From a checkpoint of a small transformer trained on Wikipedia.
Size: 15 layers, width 384, 3 heads of 128, MLP 1536 SwiGLU, vocabulary 32000, 60M parameters.
Architecture: RMSNorm before each block, rotary positions, no biases in attention or MLP, untied embeddings.
Training: a variant of SOAP for these matrices, 503M tokens.
Each number is 50 + 12 x the weight over the matrix's rms, rounded and kept within 0 to 99. Layers, rows and columns count from 0.

# layer 11 MLP up, 1536x384, rms 0.0365, rows 718-772, columns 256-383
39 48 44 63 47 57 54 49 51 46 48 42 46 49 30 44 65 54 59 46 55 80 65 70 55 41 56 37 44 78 71 56 62 51 63 45 58 59 43 45 56 49 51 39 67 64 56 49 57 18 47 47 54 34 61 31 55 54 52 44 43 59 63 60 63 55 34 46 50 50 45 37 29 31 53 48 56 52 50 66 47 56 53 48 59 40 38 58 77 58 48 61 41 46 72 54 52 33 42 56 73 52 50 63 41 26 45 61 71 54 64 57 35 47 26 50 37 66 41 53 89 52 61 49 58 47 34 34
53 38 51 53 50 70 61 69 44 51 60 62 71 60 42 22 47 59 45 68 59 34 37 63 53 44 67 33 61 51 67 42 57 37 33 30 60 59 44 43 30 59 25 40 70 56 17 54 47 61 62 52 59 43 76 46 62 48 66 52 57 46 75 39 47 31 33 46 58 45 38 48 54 78 56 48 40 62 58 40 43 74 51 27 50 82 61 29 33 75 26 41 50 53 68 38 57 57 53 60 55 59 34 47 67 47 63 29 59 33 49 62 58 47 48 37 37 51 30 46 51 60 54 45 45 62 62 56
59 61 48 61 44 54 51 60 49 54 34 66 70 47 27 41 47 66 67 65 56 29 48 56 61 40 43 62 74 43 55 43 53 49 70 36 44 45 32 50 49 28 42 62 36 36 54 32 23 52 55 19 51 41 56 28 65 49 44 62 42 46 64 51 34 30 76 30 59 55 37 60 38 55 53 30 37 46 44 47 42 34 41 58 54 72 79 59 69 35 48 41 55 47 39 57 25 33 45 51 55 40 49 61 27 56 41 51 56 65 37 41 66 62 49 42 34 59 67 48 35 34 60 57 63 45 48 55
63 40 63 56 57 60 45 36 75 49 53 28 61 35 45 18 67 66 25 39 32 70 62 40 62 29 49 46 75 63 44 41 74 49 37 66 61 59 67 32 57 40 72 43 53 68 56 57 49 58 45 50 77 52 47 58 60 54 45 18 55 28 53 57 55 59 39 25 40 18 44 42 53 43 56 49 52 36 62 38 63 35 66 41 20 78 44 49 55 43 69 62 64 74 55 34 56 33 46 24 47 49 75 49 61 54 39 57 41 71 64 66 41 57 38 61 59 70 65 51 49 46 58 46 60 60 60 46
46 37 71 72 63 49 37 38 68 50 55 48 61 41 48 68 66 52 57 64 41 38 67 31 61 58 62 51 50 53 64 33 59 55 58 57 42 49 59 53 30 30 41 51 58 57 52 67 65 42 50 71 47 41 55 71 68 53 62 61 48 50 43 66 40 69 53 59 43 46 72 51 52 45 48 51 52 49 27 52 49 62 52 53 60 40 44 59 44 42 41 49 58 39 46 33 62 54 63 43 39 59 47 66 69 72 69 29 72 43 72 49 62 54 60 47 52 55 35 67 32 42 39 52 40 35 72 39
67 65 46 40 63 72 36 55 67 36 30 67 60 58 66 40 43 77 69 54 49 93 44 51 57 60 24 48 63 52 52 55 52 53 58 28 22 46 66 62 49 68 58 40 45 52 88 26 57 52 56 40 35 47 73 46 57 50 53 47 36 37 49 38 33 51 52 45 43 61 52 50 58 58 61 47 54 54 47 47 59 33 43 71 49 45 37 65 62 34 32 60 54 65 41 60 81 66 81 63 53 61 61 56 56 27 51 37 52 42 74 40 64 53 22 52 22 33 44 38 34 58 36 59 45 56 51 59
36 55 32 52 36 53 33 66 70 37 54 66 67 59 58 55 38 31 48 46 63 40 47 51 35 42 34 44 32 27 26 56 63 27 54 36 46 39 38 43 48 60 65 40 45 49 43 37 68 61 57 39 58 48 51 63 69 39 62 64 51 58 53 44 63 61 68 41 50 47 41 59 69 52 52 55 55 61 37 42 58 38 50 54 40 52 62 47 54 63 45 48 49 44 67 41 44 36 56 26 54 63 24 39 57 54 39 47 27 39 59 37 35 39 49 59 48 46 60 36 66 78 52 31 45 54 50 67
47 41 48 63 56 57 51 59 69 62 39 63 41 55 45 59 15 54 44 33 72 37 66 47 52 43 49 65 44 55 67 72 38 53 50 68 63 62 68 26 61 46 42 65 54 59 57 62 49 56 38 54 68 51 45 71 53 48 66 53 51 52 57 44 77 62 40 61 64 33 68 44 60 61 46 60 45 50 46 58 61 42 60 45 43 25 74 50 64 58 57 40 81 46 49 66 31 33 51 41 57 47 61 47 33 55 32 68 62 52 27 52 33 49 55 74 50 55 70 42 79 51 48 54 48 61 50 64
56 48 41 61 59 39 48 28 68 38 38 55 41 67 49 57 55 55 38 41 57 59 66 50 43 54 50 74 50 47 61 47 47 58 60 28 47 48 51 48 64 33 28 52 63 59 41 68 53 36 52 62 58 77 61 41 52 58 50 50 52 33 48 40 52 43 45 34 62 59 53 67 63 49 60 65 55 53 36 58 38 43 58 73 54 58 32 41 49 43 46 69 49 48 55 58 43 70 42 47 37 62 51 66 59 47 52 62 68 34 34 55 56 65 52 47 33 56 69 48 29 53 59 44 48 51 40 49
54 44 23 44 38 40 35 50 64 55 63 71 59 37 39 33 41 70 57 30 51 53 35 64 32 61 31 35 74 80 61 38 76 56 48 57 48 35 70 31 52 51 67 31 65 45 68 73 66 49 59 75 54 40 52 47 54 32 21 57 35 48 53 47 41 64 45 65 46 40 65 31 65 43 41 54 53 42 45 52 26 56 51 43 41 64 55 34 60 55 41 53 51 52 55 53 43 65 39 34 40 57 59 40 47 64 60 45 66 24 24 46 53 59 61 41 60 67 46 42 71 49 47 56 50 52 60 50
63 56 31 61 40 70 49 48 66 68 34 49 40 68 74 51 79 65 48 54 48 24 62 54 57 39 63 47 56 47 50 38 41 47 47 45 41 66 50 56 46 59 52 62 52 50 79 57 28 49 61 34 28 47 31 74 39 62 35 56 37 57 63 32 39 56 59 58 67 64 52 45 61 23 80 53 70 58 57 56 58 62 51 46 42 40 68 29 48 34 40 56 37 38 35 48 58 40 42 28 32 56 60 41 54 43 55 57 34 46 53 49 41 41 34 36 47 46 51 46 50 48 61 39 30 51 55 48
78 60 40 50 60 47 37 46 44 47 56 50 52 59 42 66 54 47 55 54 34 46 46 53 39 39 39 41 67 34 29 73 46 37 41 70 37 73 52 43 58 51 60 56 54 56 55 53 42 66 27 44 48 57 43 47 48 33 36 51 61 48 53 63 38 39 44 59 61 49 41 47 55 39 52 54 30 39 39 58 45 49 31 39 56 39 55 30 64 69 54 25 35 57 34 54 53 45 48 53 54 50 48 64 35 56 37 65 33 63 54 58 53 70 51 55 61 67 39 71 40 31 22 41 67 57 36 62
52 45 48 74 55 26 84 53 20 82 44 65 50 58 59 68 68 57 47 63 51 56 62 59 42 41 54 72 51 50 60 41 32 51 62 29 42 42 53 49 42 53 57 48 41 45 46 53 52 47 63 43 47 65 37 36 44 51 42 41 45 37 57 57 50 70 68 51 46 59 59 54 49 58 56 53 52 45 62 35 67 70 33 52 31 57 43 45 51 45 69 37 65 50 46 43 73 45 59 63 51 57 79 41 50 42 42 47 23 40 62 40 52 65 45 38 45 25 35 42 49 56 49 42 58 50 24 41
56 44 48 37 38 31 59 64 45 68 48 49 72 54 59 53 38 38 35 41 43 51 36 50 65 63 56 54 53 50 46 80 43 39 44 62 54 76 55 32 47 57 59 47 45 58 59 48 72 47 48 54 29 64 64 42 66 49 47 39 50 38 42 48 49 44 31 52 45 57 50 63 55 53 46 60 52 50 32 57 29 37 42 58 52 40 49 45 23 46 50 76 44 59 45 74 37 38 27 48 77 46 47 13 58 45 31 53 58 51 31 39 39 34 40 69 56 61 41 56 50 45 48 59 47 42 34 55
62 68 66 42 50 49 57 51 57 52 64 43 46 52 27 64 51 47 36 57 33 52 31 60 31 43 40 45 60 53 61 61 48 44 50 41 39 39 37 48 38 55 73 51 38 46 49 53 35 36 56 36 49 48 45 38 44 46 45 64 57 54 56 41 36 75 41 68 46 55 61 59 73 30 27 70 46 44 35 57 51 65 30 54 51 51 52 22 46 34 51 63 42 42 35 51 37 56 56 42 54 62 35 68 48 55 72 57 34 60 36 50 56 57 47 36 42 48 49 61 55 55 45 69 44 43 43 50
59 35 56 49 56 57 68 60 72 70 29 73 42 47 40 43 56 33 62 49 62 50 48 49 20 48 46 45 52 44 51 51 59 56 36 59 40 47 39 64 60 64 23 33 52 37 45 71 33 47 51 76 41 61 55 59 65 44 43 50 44 60 82 39 44 44 64 56 67 42 45 58 24 61 35 57 66 61 63 52 71 59 45 49 27 63 50 49 68 42 59 41 52 67 53 51 44 46 58 33 49 42 49 52 37 58 48 36 31 60 52 63 38 70 33 49 71 43 51 28 41 48 69 56 43 36 56 34
49 64 59 50 45 75 50 34 62 40 58 37 44 48 58 51 45 45 55 70 40 57 52 44 49 51 52 25 50 68 41 39 31 48 47 34 47 41 59 63 33 38 56 43 50 53 47 46 51 37 60 34 46 51 50 43 68 65 68 33 50 57 51 56 38 20 56 48 56 50 61 35 49 24 49 50 41 38 58 45 62 58 53 32 39 29 55 40 55 62 59 45 54 49 40 50 50 56 59 54 32 53 50 38 52 78 36 39 52 51 46 48 33 76 40 54 26 46 36 52 43 40 62 53 49 53 39 66
49 42 34 43 52 52 42 64 61 67 67 51 41 53 42 43 38 77 60 58 57 60 59 49 49 65 61 38 47 84 33 07 58 44 32 29 33 61 65 66 21 42 52 35 71 58 68 34 67 65 51 30 51 33 51 48 60 56 58 68 48 45 51 60 68 57 62 54 52 37 29 57 52 67 47 56 48 29 50 53 69 35 40 47 48 47 52 49 35 65 17 48 42 39 59 50 49 51 32 42 58 48 51 45 67 44 57 65 39 45 60 54 44 49 57 59 56 47 61 40 53 43 56 46 61 61 39 48
59 35 71 47 51 45 33 60 43 33 34 39 48 41 26 33 47 59 55 42 62 58 62 40 64 47 49 34 69 42 52 56 47 62 54 40 48 70 45 41 75 35 41 41 75 63 41 40 50 46 62 44 59 28 29 52 42 54 42 41 65 49 42 38 52 49 60 69 61 55 51 52 24 52 28 44 47 46 57 51 28 37 55 38 47 34 49 51 66 25 34 68 73 37 37 66 40 60 66 79 46 58 51 52 48 38 47 58 65 72 56 48 65 55 29 45 45 46 33 39 57 35 63 63 63 43 43 35
60 50 49 66 62 40 46 35 48 24 55 44 32 53 59 21 60 51 48 54 29 25 53 36 41 42 26 78 61 75 35 67 43 79 40 52 57 68 55 26 58 34 63 42 43 54 54 65 54 63 80 52 56 47 50 24 80 62 62 51 42 46 54 74 49 66 52 49 38 60 60 76 40 69 48 39 43 44 48 44 40 48 67 53 54 48 41 55 47 55 83 49 47 48 31 61 49 52 25 59 61 59 48 39 54 49 47 44 49 63 37 53 57 43 52 57 44 43 57 41 45 60 48 38 49 44 28 69
62 67 42 53 52 27 32 56 34 74 64 55 48 58 56 68 53 37 44 41 53 39 47 51 37 53 62 49 58 43 60 53 45 52 51 53 65 59 55 47 35 39 61 29 68 48 46 37 48 48 67 61 63 40 50 60 53 39 46 44 44 40 59 50 61 43 28 75 65 48 54 46 41 34 35 44 60 43 65 57 64 62 35 49 42 56 48 24 49 54 59 51 59 68 47 74 33 32 41 52 58 46 35 49 48 32 59 78 40 54 52 36 56 57 29 62 49 29 65 53 48 40 33 45 50 46 42 72
40 62 48 56 40 49 60 54 49 54 48 83 65 54 38 49 57 57 52 44 46 43 36 72 49 57 45 36 57 47 52 58 73 57 67 33 58 56 50 63 49 43 51 64 73 46 38 40 34 80 46 62 52 46 61 49 54 62 64 49 60 62 69 67 46 69 46 53 61 54 47 62 70 39 53 55 60 37 48 29 73 36 59 55 50 49 55 49 57 48 66 52 56 44 54 55 67 63 49 45 55 37 30 81 68 71 84 48 54 48 44 46 34 46 43 54 49 66 55 60 61 36 40 34 59 56 31 22
45 30 57 56 63 52 55 52 70 45 65 60 38 49 45 73 41 80 51 37 49 65 31 55 56 46 56 60 40 35 57 53 60 42 56 48 52 52 52 58 37 41 44 38 60 44 36 58 59 50 62 56 53 34 59 62 59 43 47 44 29 55 45 32 66 46 45 46 61 58 30 49 44 29 47 72 48 43 46 60 60 55 59 45 40 42 58 52 75 53 69 68 40 48 35 61 47 46 57 47 39 50 46 31 48 48 49 53 56 41 57 51 59 54 69 58 35 66 57 64 56 35 38 38 55 54 27 33
59 60 34 55 62 40 48 55 56 54 38 65 27 60 71 54 48 40 33 31 67 41 52 73 35 46 56 37 55 72 31 55 35 63 56 50 57 55 31 49 44 63 54 53 45 38 56 56 41 68 53 65 44 45 59 40 65 67 54 48 42 64 67 54 54 61 62 58 47 55 59 59 34 43 46 64 42 32 43 57 43 56 37 27 43 65 62 42 61 43 48 69 45 58 72 51 42 77 56 59 56 24 61 33 52 40 40 37 51 50 63 64 51 68 38 52 57 56 49 41 39 71 31 60 39 50 50 50
56 56 59 42 63 27 53 49 43 61 50 67 45 67 58 28 36 61 37 38 58 29 70 26 45 57 34 38 38 56 47 57 52 60 57 53 37 40 55 47 49 61 41 47 67 20 50 50 33 67 34 44 36 58 57 44 37 41 71 47 44 35 69 59 63 54 62 51 46 53 50 37 53 52 24 54 64 62 25 54 56 47 56 61 64 78 61 72 62 37 49 42 60 54 42 57 62 58 58 47 48 72 47 62 44 64 49 75 47 56 60 57 40 45 52 51 47 56 31 79 55 52 60 26 52 38 46 36
37 64 49 41 56 39 31 47 61 48 48 43 48 55 61 42 61 56 40 46 43 29 37 44 65 62 66 49 66 60 23 48 63 52 34 53 57 42 38 59 30 59 52 47 53 62 62 52 39 66 53 55 59 24 66 52 77 49 63 27 36 43 57 30 67 64 51 67 72 58 36 53 65 35 53 56 43 55 77 64 57 60 57 54 43 52 61 49 55 62 47 40 51 47 47 53 66 51 61 56 43 42 57 55 55 90 48 50 44 41 47 55 45 49 54 40 26 62 54 56 45 36 46 28 49 28 28 31
50 57 59 32 73 39 56 48 39 69 43 48 64 52 40 54 57 48 56 64 69 59 60 61 59 61 70 35 48 40 43 45 56 37 39 66 31 36 43 46 55 50 58 52 79 45 48 62 50 48 48 58 21 34 62 53 58 45 56 33 24 63 58 76 33 29 54 48 64 49 39 43 57 40 38 53 58 38 88 54 34 44 62 72 65 63 38 68 50 49 71 43 62 80 52 36 45 48 66 42 60 46 64 49 51 45 55 55 64 50 32 63 59 46 42 34 61 54 61 63 61 40 53 34 36 31 63 48
72 38 54 30 37 32 53 50 45 53 55 56 25 43 48 49 54 72 45 61 53 40 45 48 51 48 59 38 45 54 52 55 43 40 74 64 48 37 52 30 70 64 27 64 65 47 49 40 35 46 41 34 45 24 42 72 40 34 39 60 69 63 70 43 45 54 50 65 36 39 58 58 44 58 71 55 53 31 50 28 47 47 68 34 47 42 22 46 41 49 56 34 54 46 58 35 56 38 44 52 58 46 50 50 35 40 57 46 49 58 28 47 47 33 63 47 54 65 49 50 41 26 63 34 49 57 52 59
41 45 57 59 68 50 51 34 55 52 34 52 41 65 42 43 46 40 62 64 33 61 56 32 40 48 44 43 50 41 48 39 51 69 63 44 46 45 57 55 57 39 61 58 55 53 41 55 42 28 60 43 39 54 44 57 43 36 62 36 42 36 46 38 48 54 44 36 38 41 52 40 39 40 56 54 49 50 45 59 37 58 35 28 54 61 56 48 41 46 52 46 57 32 50 47 70 57 55 45 79 63 84 43 78 57 49 54 66 43 53 25 43 68 56 67 60 36 51 62 56 43 45 48 52 50 51 59
56 37 51 61 47 51 60 67 47 55 36 62 55 49 39 23 35 54 42 66 47 47 32 39 62 62 24 68 63 39 46 59 49 58 57 60 34 39 55 61 66 37 43 47 59 47 47 58 46 41 31 49 34 37 37 47 66 49 47 50 73 54 58 52 52 59 53 49 54 39 49 68 34 57 53 46 50 43 57 69 67 43 40 33 35 45 53 29 51 24 77 54 40 65 47 55 70 59 68 43 61 67 58 54 69 38 40 62 54 67 55 46 27 41 39 48 51 50 56 57 57 75 29 58 53 58 42 54
37 64 65 39 55 29 74 34 21 64 51 42 36 49 28 63 42 60 51 53 60 44 51 52 46 64 54 67 72 39 42 45 33 49 60 49 65 53 70 59 71 51 66 32 38 67 78 62 48 59 48 80 35 46 39 54 46 63 69 48 60 44 49 34 43 44 33 48 41 39 65 46 53 38 51 39 47 63 61 48 58 53 54 46 57 47 42 53 80 51 52 57 50 40 74 52 48 28 56 50 66 54 53 26 29 24 39 56 31 54 51 54 45 46 51 39 61 40 59 46 55 43 46 32 34 56 73 68
48 49 59 59 40 41 58 43 29 71 61 58 44 50 45 48 42 49 54 72 44 50 58 43 42 56 42 33 50 44 45 50 42 62 39 42 38 22 59 31 28 60 38 59 85 45 44 39 54 78 52 52 49 44 57 49 55 46 57 51 43 55 51 43 62 53 55 50 47 56 59 48 54 66 33 51 37 50 42 41 53 53 39 62 49 50 42 51 73 65 33 50 45 52 23 42 49 50 41 50 55 31 39 41 48 41 41 49 39 54 42 70 49 65 51 48 54 51 42 43 66 42 63 42 45 64 36 46
59 61 63 47 44 50 39 35 51 37 54 52 26 65 67 55 69 64 67 60 59 68 50 32 45 23 51 61 54 38 56 28 47 62 48 59 50 63 46 64 50 65 45 63 68 41 74 31 52 69 49 56 56 52 59 53 50 36 35 78 48 35 40 28 37 50 36 58 61 62 70 41 47 54 45 58 42 73 24 46 62 55 67 48 52 51 56 43 40 52 49 39 65 58 42 47 35 62 41 69 47 58 55 66 44 45 54 74 61 40 41 34 46 48 55 43 54 55 60 68 48 63 36 43 71 58 60 41
51 52 39 54 64 44 61 59 64 41 27 80 89 49 53 58 10 56 29 51 66 68 48 39 67 42 46 48 39 53 40 31 41 57 75 56 38 66 51 48 47 60 28 38 23 63 68 57 20 71 31 66 80 45 72 57 56 50 60 45 54 75 58 30 46 57 08 34 46 83 69 63 51 50 43 51 55 56 64 38 58 30 46 52 45 42 48 72 52 70 47 68 71 50 56 52 34 54 36 25 38 57 62 49 46 73 53 79 58 54 34 46 47 39 59 43 36 42 48 45 43 67 47 58 35 45 64 47
71 55 64 62 43 39 35 37 58 69 42 51 47 58 36 48 63 40 50 51 55 27 39 69 18 59 49 49 67 21 73 49 37 33 47 38 37 46 36 58 42 59 33 43 36 48 58 27 65 78 57 41 45 49 59 35 44 48 61 32 43 41 59 38 60 71 52 28 53 63 39 51 63 41 70 35 34 76 65 48 55 50 57 44 45 44 38 42 49 55 22 57 52 40 49 51 72 58 44 72 63 17 42 44 66 41 53 54 40 69 60 68 33 60 32 45 38 41 52 62 49 58 51 40 57 73 65 43
50 23 43 62 54 50 37 63 52 56 42 55 48 45 44 59 65 44 64 46 68 37 43 42 39 53 54 34 35 68 71 51 43 75 32 50 66 67 25 57 62 67 48 47 45 52 51 60 71 42 57 36 35 56 62 52 60 58 50 38 55 55 64 72 50 56 33 48 40 48 59 47 45 49 47 51 44 45 51 69 45 50 59 48 59 48 37 49 50 40 69 43 66 39 70 36 40 75 67 53 51 65 56 54 70 41 57 55 59 32 50 42 47 68 56 32 52 76 66 40 58 55 55 68 55 48 47 61
36 16 34 53 24 53 50 57 44 41 71 62 52 36 59 49 45 65 54 53 46 72 41 68 64 41 63 57 52 58 52 43 52 56 56 60 46 35 54 39 54 24 47 61 64 57 55 35 52 36 55 42 45 62 38 76 39 55 50 39 51 35 47 64 43 58 54 40 39 44 51 60 48 51 69 45 55 24 49 63 71 42 54 26 86 58 10 46 47 49 31 56 65 41 24 59 56 43 58 53 52 37 54 53 54 59 42 65 64 30 43 31 26 42 66 64 53 45 37 53 46 51 49 55 39 60 64 80
64 39 34 45 66 56 74 63 48 67 35 58 57 58 39 29 42 49 66 50 69 37 44 46 45 58 52 45 59 48 58 40 42 25 33 47 33 31 74 48 74 53 59 46 29 27 54 56 61 58 53 60 24 47 70 60 34 60 46 58 41 46 70 54 54 56 67 34 59 58 71 36 29 55 76 68 67 76 65 58 53 49 48 34 59 46 36 47 54 40 44 52 43 57 47 71 47 30 61 43 71 53 46 26 60 71 42 32 36 63 69 57 45 37 61 51 65 57 25 59 60 51 69 46 33 45 20 45
50 45 53 61 45 15 50 55 55 55 63 49 58 60 58 54 41 59 52 52 64 55 35 47 50 54 70 57 54 52 40 43 37 55 72 47 66 22 47 44 68 72 56 21 90 33 24 27 18 69 66 50 49 45 47 64 66 33 41 54 47 44 50 46 58 46 50 64 33 60 60 52 29 49 46 41 60 71 47 60 70 55 48 35 61 57 39 45 38 63 54 32 48 37 80 56 36 47 46 44 24 68 58 45 73 62 51 46 56 53 32 41 64 73 17 38 52 60 63 39 47 53 46 40 58 53 46 26
34 67 63 51 42 27 37 59 45 48 62 65 34 37 64 43 43 61 57 38 50 79 49 50 64 37 58 57 56 56 39 49 46 69 53 70 45 72 45 37 61 54 48 64 47 69 38 56 45 42 28 52 53 31 61 49 60 40 55 53 71 12 34 51 29 38 70 47 40 52 48 56 60 40 68 32 52 47 25 44 69 22 66 41 48 51 51 58 29 66 41 50 61 40 42 59 72 55 46 55 56 45 48 36 63 56 59 20 49 43 41 36 53 39 54 58 31 45 45 50 49 42 58 57 51 71 45 48
56 32 45 44 38 35 44 57 33 47 55 55 44 49 57 61 50 54 45 56 47 77 76 40 37 50 60 40 48 69 42 21 26 48 41 47 47 38 49 53 34 56 67 52 53 61 62 59 32 47 56 50 54 50 50 32 87 63 58 42 32 50 50 27 53 37 42 58 57 57 39 38 42 38 55 54 32 43 39 51 48 56 39 60 44 50 54 25 57 40 51 68 54 29 67 37 74 61 75 54 28 39 60 52 63 54 50 59 54 49 45 37 55 55 44 54 49 52 38 71 79 44 56 34 48 23 59 35
49 67 53 46 54 39 46 43 36 56 49 54 38 51 69 60 58 40 59 33 21 36 53 71 35 60 42 43 62 55 69 49 49 50 77 44 48 46 51 56 54 55 49 34 53 39 66 74 68 60 62 34 44 55 44 60 52 57 91 62 58 54 55 63 57 45 55 49 54 49 42 59 62 50 61 67 56 34 51 45 44 48 35 47 51 57 42 41 58 45 33 33 64 15 22 66 65 68 58 54 58 48 48 52 49 53 52 63 52 51 62 54 42 53 68 39 61 52 50 45 41 50 73 56 38 29 75 37
52 48 34 54 47 58 49 66 39 59 44 29 60 65 54 37 44 37 62 52 35 50 46 68 54 53 39 58 50 28 34 38 51 58 64 76 53 37 50 48 16 54 46 60 73 49 46 75 53 67 45 34 47 54 73 38 56 39 46 47 51 43 60 56 60 54 52 51 55 55 55 40 68 71 63 52 48 47 64 56 47 66 35 50 51 50 42 41 47 70 24 73 36 31 53 38 49 39 59 46 44 35 59 53 34 50 51 48 68 58 62 60 59 40 50 43 25 37 48 37 64 37 34 29 37 33 36 45
19 47 39 39 55 52 55 49 34 37 48 46 38 14 60 34 62 44 36 45 78 71 61 57 51 47 40 36 49 30 43 35 50 42 44 59 55 47 55 51 42 45 57 48 58 31 64 46 51 63 41 56 61 84 54 67 46 59 45 48 47 52 29 41 33 44 53 68 70 52 36 48 58 53 67 42 36 50 68 39 22 57 43 71 51 73 44 59 61 41 22 45 49 35 37 59 40 61 48 35 48 22 56 47 40 41 44 51 55 46 69 53 30 35 57 29 72 30 49 69 50 44 53 57 59 33 68 56
39 61 63 46 61 50 51 53 48 46 52 28 46 38 46 40 60 64 53 34 42 54 28 51 47 62 56 50 68 71 56 51 59 70 67 67 50 41 53 40 42 38 54 38 80 53 50 59 58 44 45 33 48 49 46 71 68 82 51 57 62 48 67 59 37 59 58 56 55 47 38 51 57 30 67 68 56 51 46 59 49 79 52 62 60 54 52 51 34 57 54 51 51 49 47 40 45 53 59 51 37 54 55 44 63 63 64 47 56 50 54 57 60 42 46 39 53 40 43 37 23 56 53 22 50 35 51 55
55 50 65 78 44 47 58 72 30 64 51 60 24 49 45 65 50 48 55 54 51 66 34 53 40 45 38 53 66 42 39 40 48 53 50 46 59 42 61 63 49 46 54 45 76 48 65 72 52 49 54 49 73 69 55 58 55 47 43 47 40 53 67 52 52 53 53 29 64 36 37 65 39 56 41 45 50 32 61 60 39 56 36 42 60 68 32 39 48 49 57 41 47 61 50 56 35 56 43 51 50 47 45 57 50 45 34 64 53 54 64 49 50 43 50 68 46 67 55 54 55 63 53 51 59 53 48 50
67 66 68 47 56 47 49 46 62 41 34 46 54 60 46 48 50 54 55 63 43 61 40 68 46 52 51 47 41 66 92 52 56 53 43 56 41 56 48 32 32 66 58 66 41 49 51 28 46 40 39 49 60 62 60 60 52 57 58 31 59 61 53 63 46 35 46 62 56 35 47 48 39 49 43 66 54 60 41 44 54 51 49 57 50 52 54 36 45 53 48 50 46 61 68 53 43 73 43 43 55 42 37 47 52 47 44 60 55 54 32 58 51 68 47 59 60 42 60 55 49 49 51 39 74 40 34 39
70 70 61 52 38 52 61 60 56 65 42 53 56 50 50 23 54 52 33 46 48 54 32 66 48 49 42 67 49 61 51 48 65 36 58 40 37 44 49 63 45 45 46 58 41 65 42 44 65 52 36 60 40 41 50 65 66 61 73 40 60 32 33 57 24 33 52 58 34 56 36 48 44 49 62 36 24 65 67 42 41 43 49 32 53 48 28 51 52 52 67 59 53 42 57 52 49 53 48 52 59 45 52 71 42 26 54 65 35 64 41 46 49 67 36 53 66 29 48 48 31 55 60 58 63 53 48 61
59 54 60 49 43 37 46 55 36 48 59 57 52 57 59 73 62 56 40 51 25 29 29 54 32 72 55 25 49 56 54 24 59 51 54 60 45 69 51 51 36 49 52 48 39 49 57 35 45 57 59 56 68 35 36 50 42 54 79 48 50 59 56 49 55 45 49 42 55 33 57 45 62 52 41 55 62 45 52 46 64 34 49 45 70 49 51 39 70 53 55 63 54 60 32 61 56 44 36 70 63 59 57 49 22 46 49 56 46 60 31 41 63 56 50 38 45 53 35 56 71 40 44 42 56 56 65 51
29 60 54 58 67 28 51 46 56 49 47 48 51 65 50 57 69 61 48 58 44 43 70 57 44 64 34 61 58 43 41 63 45 41 62 42 36 36 28 72 48 66 64 38 37 53 48 54 37 51 43 40 36 53 54 62 39 45 47 51 66 35 58 63 35 47 56 58 60 26 46 42 52 47 44 55 54 32 57 47 69 63 49 35 33 52 57 43 47 49 42 40 51 47 63 63 51 57 52 33 30 51 47 42 59 56 45 44 50 50 33 46 34 68 54 57 67 26 72 61 26 44 54 48 37 64 53 34
53 51 53 61 29 58 37 49 46 38 36 56 54 55 42 50 50 45 49 69 64 53 40 54 55 58 77 67 51 64 44 63 64 47 34 40 35 65 63 60 36 80 62 26 25 70 76 37 48 60 54 46 54 41 62 36 48 41 39 46 53 60 64 52 56 61 37 51 50 26 44 58 61 39 58 51 44 60 67 64 45 43 51 58 53 40 84 65 38 50 59 41 56 55 55 55 45 66 41 37 69 51 48 57 54 53 36 37 55 86 31 56 55 53 49 48 54 35 43 52 45 59 66 48 46 50 63 45
60 43 64 57 45 58 53 42 66 66 37 46 43 50 56 59 73 31 63 64 32 35 53 52 43 54 53 52 42 26 57 50 49 61 82 38 40 37 53 43 62 50 49 58 49 45 46 61 33 48 57 46 58 49 51 45 61 49 68 62 67 42 40 51 62 64 26 56 29 50 44 32 66 55 62 59 55 36 75 39 44 44 83 54 74 65 47 50 66 47 59 51 54 76 58 41 33 47 46 46 42 49 47 61 58 57 50 44 66 22 69 56 62 54 40 46 47 49 41 51 50 69 52 45 21 39 72 42
50 21 81 31 43 54 37 20 62 50 67 33 58 58 53 46 54 32 41 57 71 46 40 31 71 57 59 81 35 51 63 61 44 52 41 69 38 46 66 16 59 55 52 41 49 54 68 49 49 55 50 19 53 34 67 58 52 51 53 55 58 50 37 49 26 53 45 49 37 36 37 55 46 58 56 65 28 27 31 55 39 50 80 45 51 21 27 29 43 57 52 44 64 26 53 46 52 63 50 42 58 39 57 20 47 46 57 37 50 37 69 55 61 24 41 36 64 36 46 41 60 67 59 18 54 50 32 64
52 53 45 40 44 83 43 25 68 28 63 49 32 34 62 64 49 45 64 63 58 66 44 73 51 35 38 45 51 51 40 54 37 30 51 42 40 58 40 38 37 71 36 27 51 47 45 48 59 52 54 54 34 70 11 41 60 51 52 58 45 37 44 41 42 47 54 65 47 55 53 53 42 36 63 51 52 62 44 55 50 42 60 52 77 41 65 35 45 64 51 57 49 48 56 57 50 49 45 50 38 54 51 54 54 33 48 41 63 50 50 92 51 57 58 37 58 59 46 67 39 38 53 49 53 48 54 65
70 30 38 48 53 42 44 53 44 35 40 55 55 50 34 51 54 32 55 56 44 39 55 83 64 69 37 61 68 27 32 42 43 46 46 59 63 58 53 52 46 55 49 48 42 27 62 50 67 47 50 42 66 56 56 59 52 72 25 53 49 38 52 45 39 60 54 32 35 65 56 37 44 57 51 54 69 65 48 49 41 44 23 57 45 45 53 52 77 27 59 37 66 47 58 53 46 57 58 67 44 37 48 47 52 43 41 65 29 35 57 41 63 66 42 35 43 57 48 53 57 51 49 41 45 52 28 68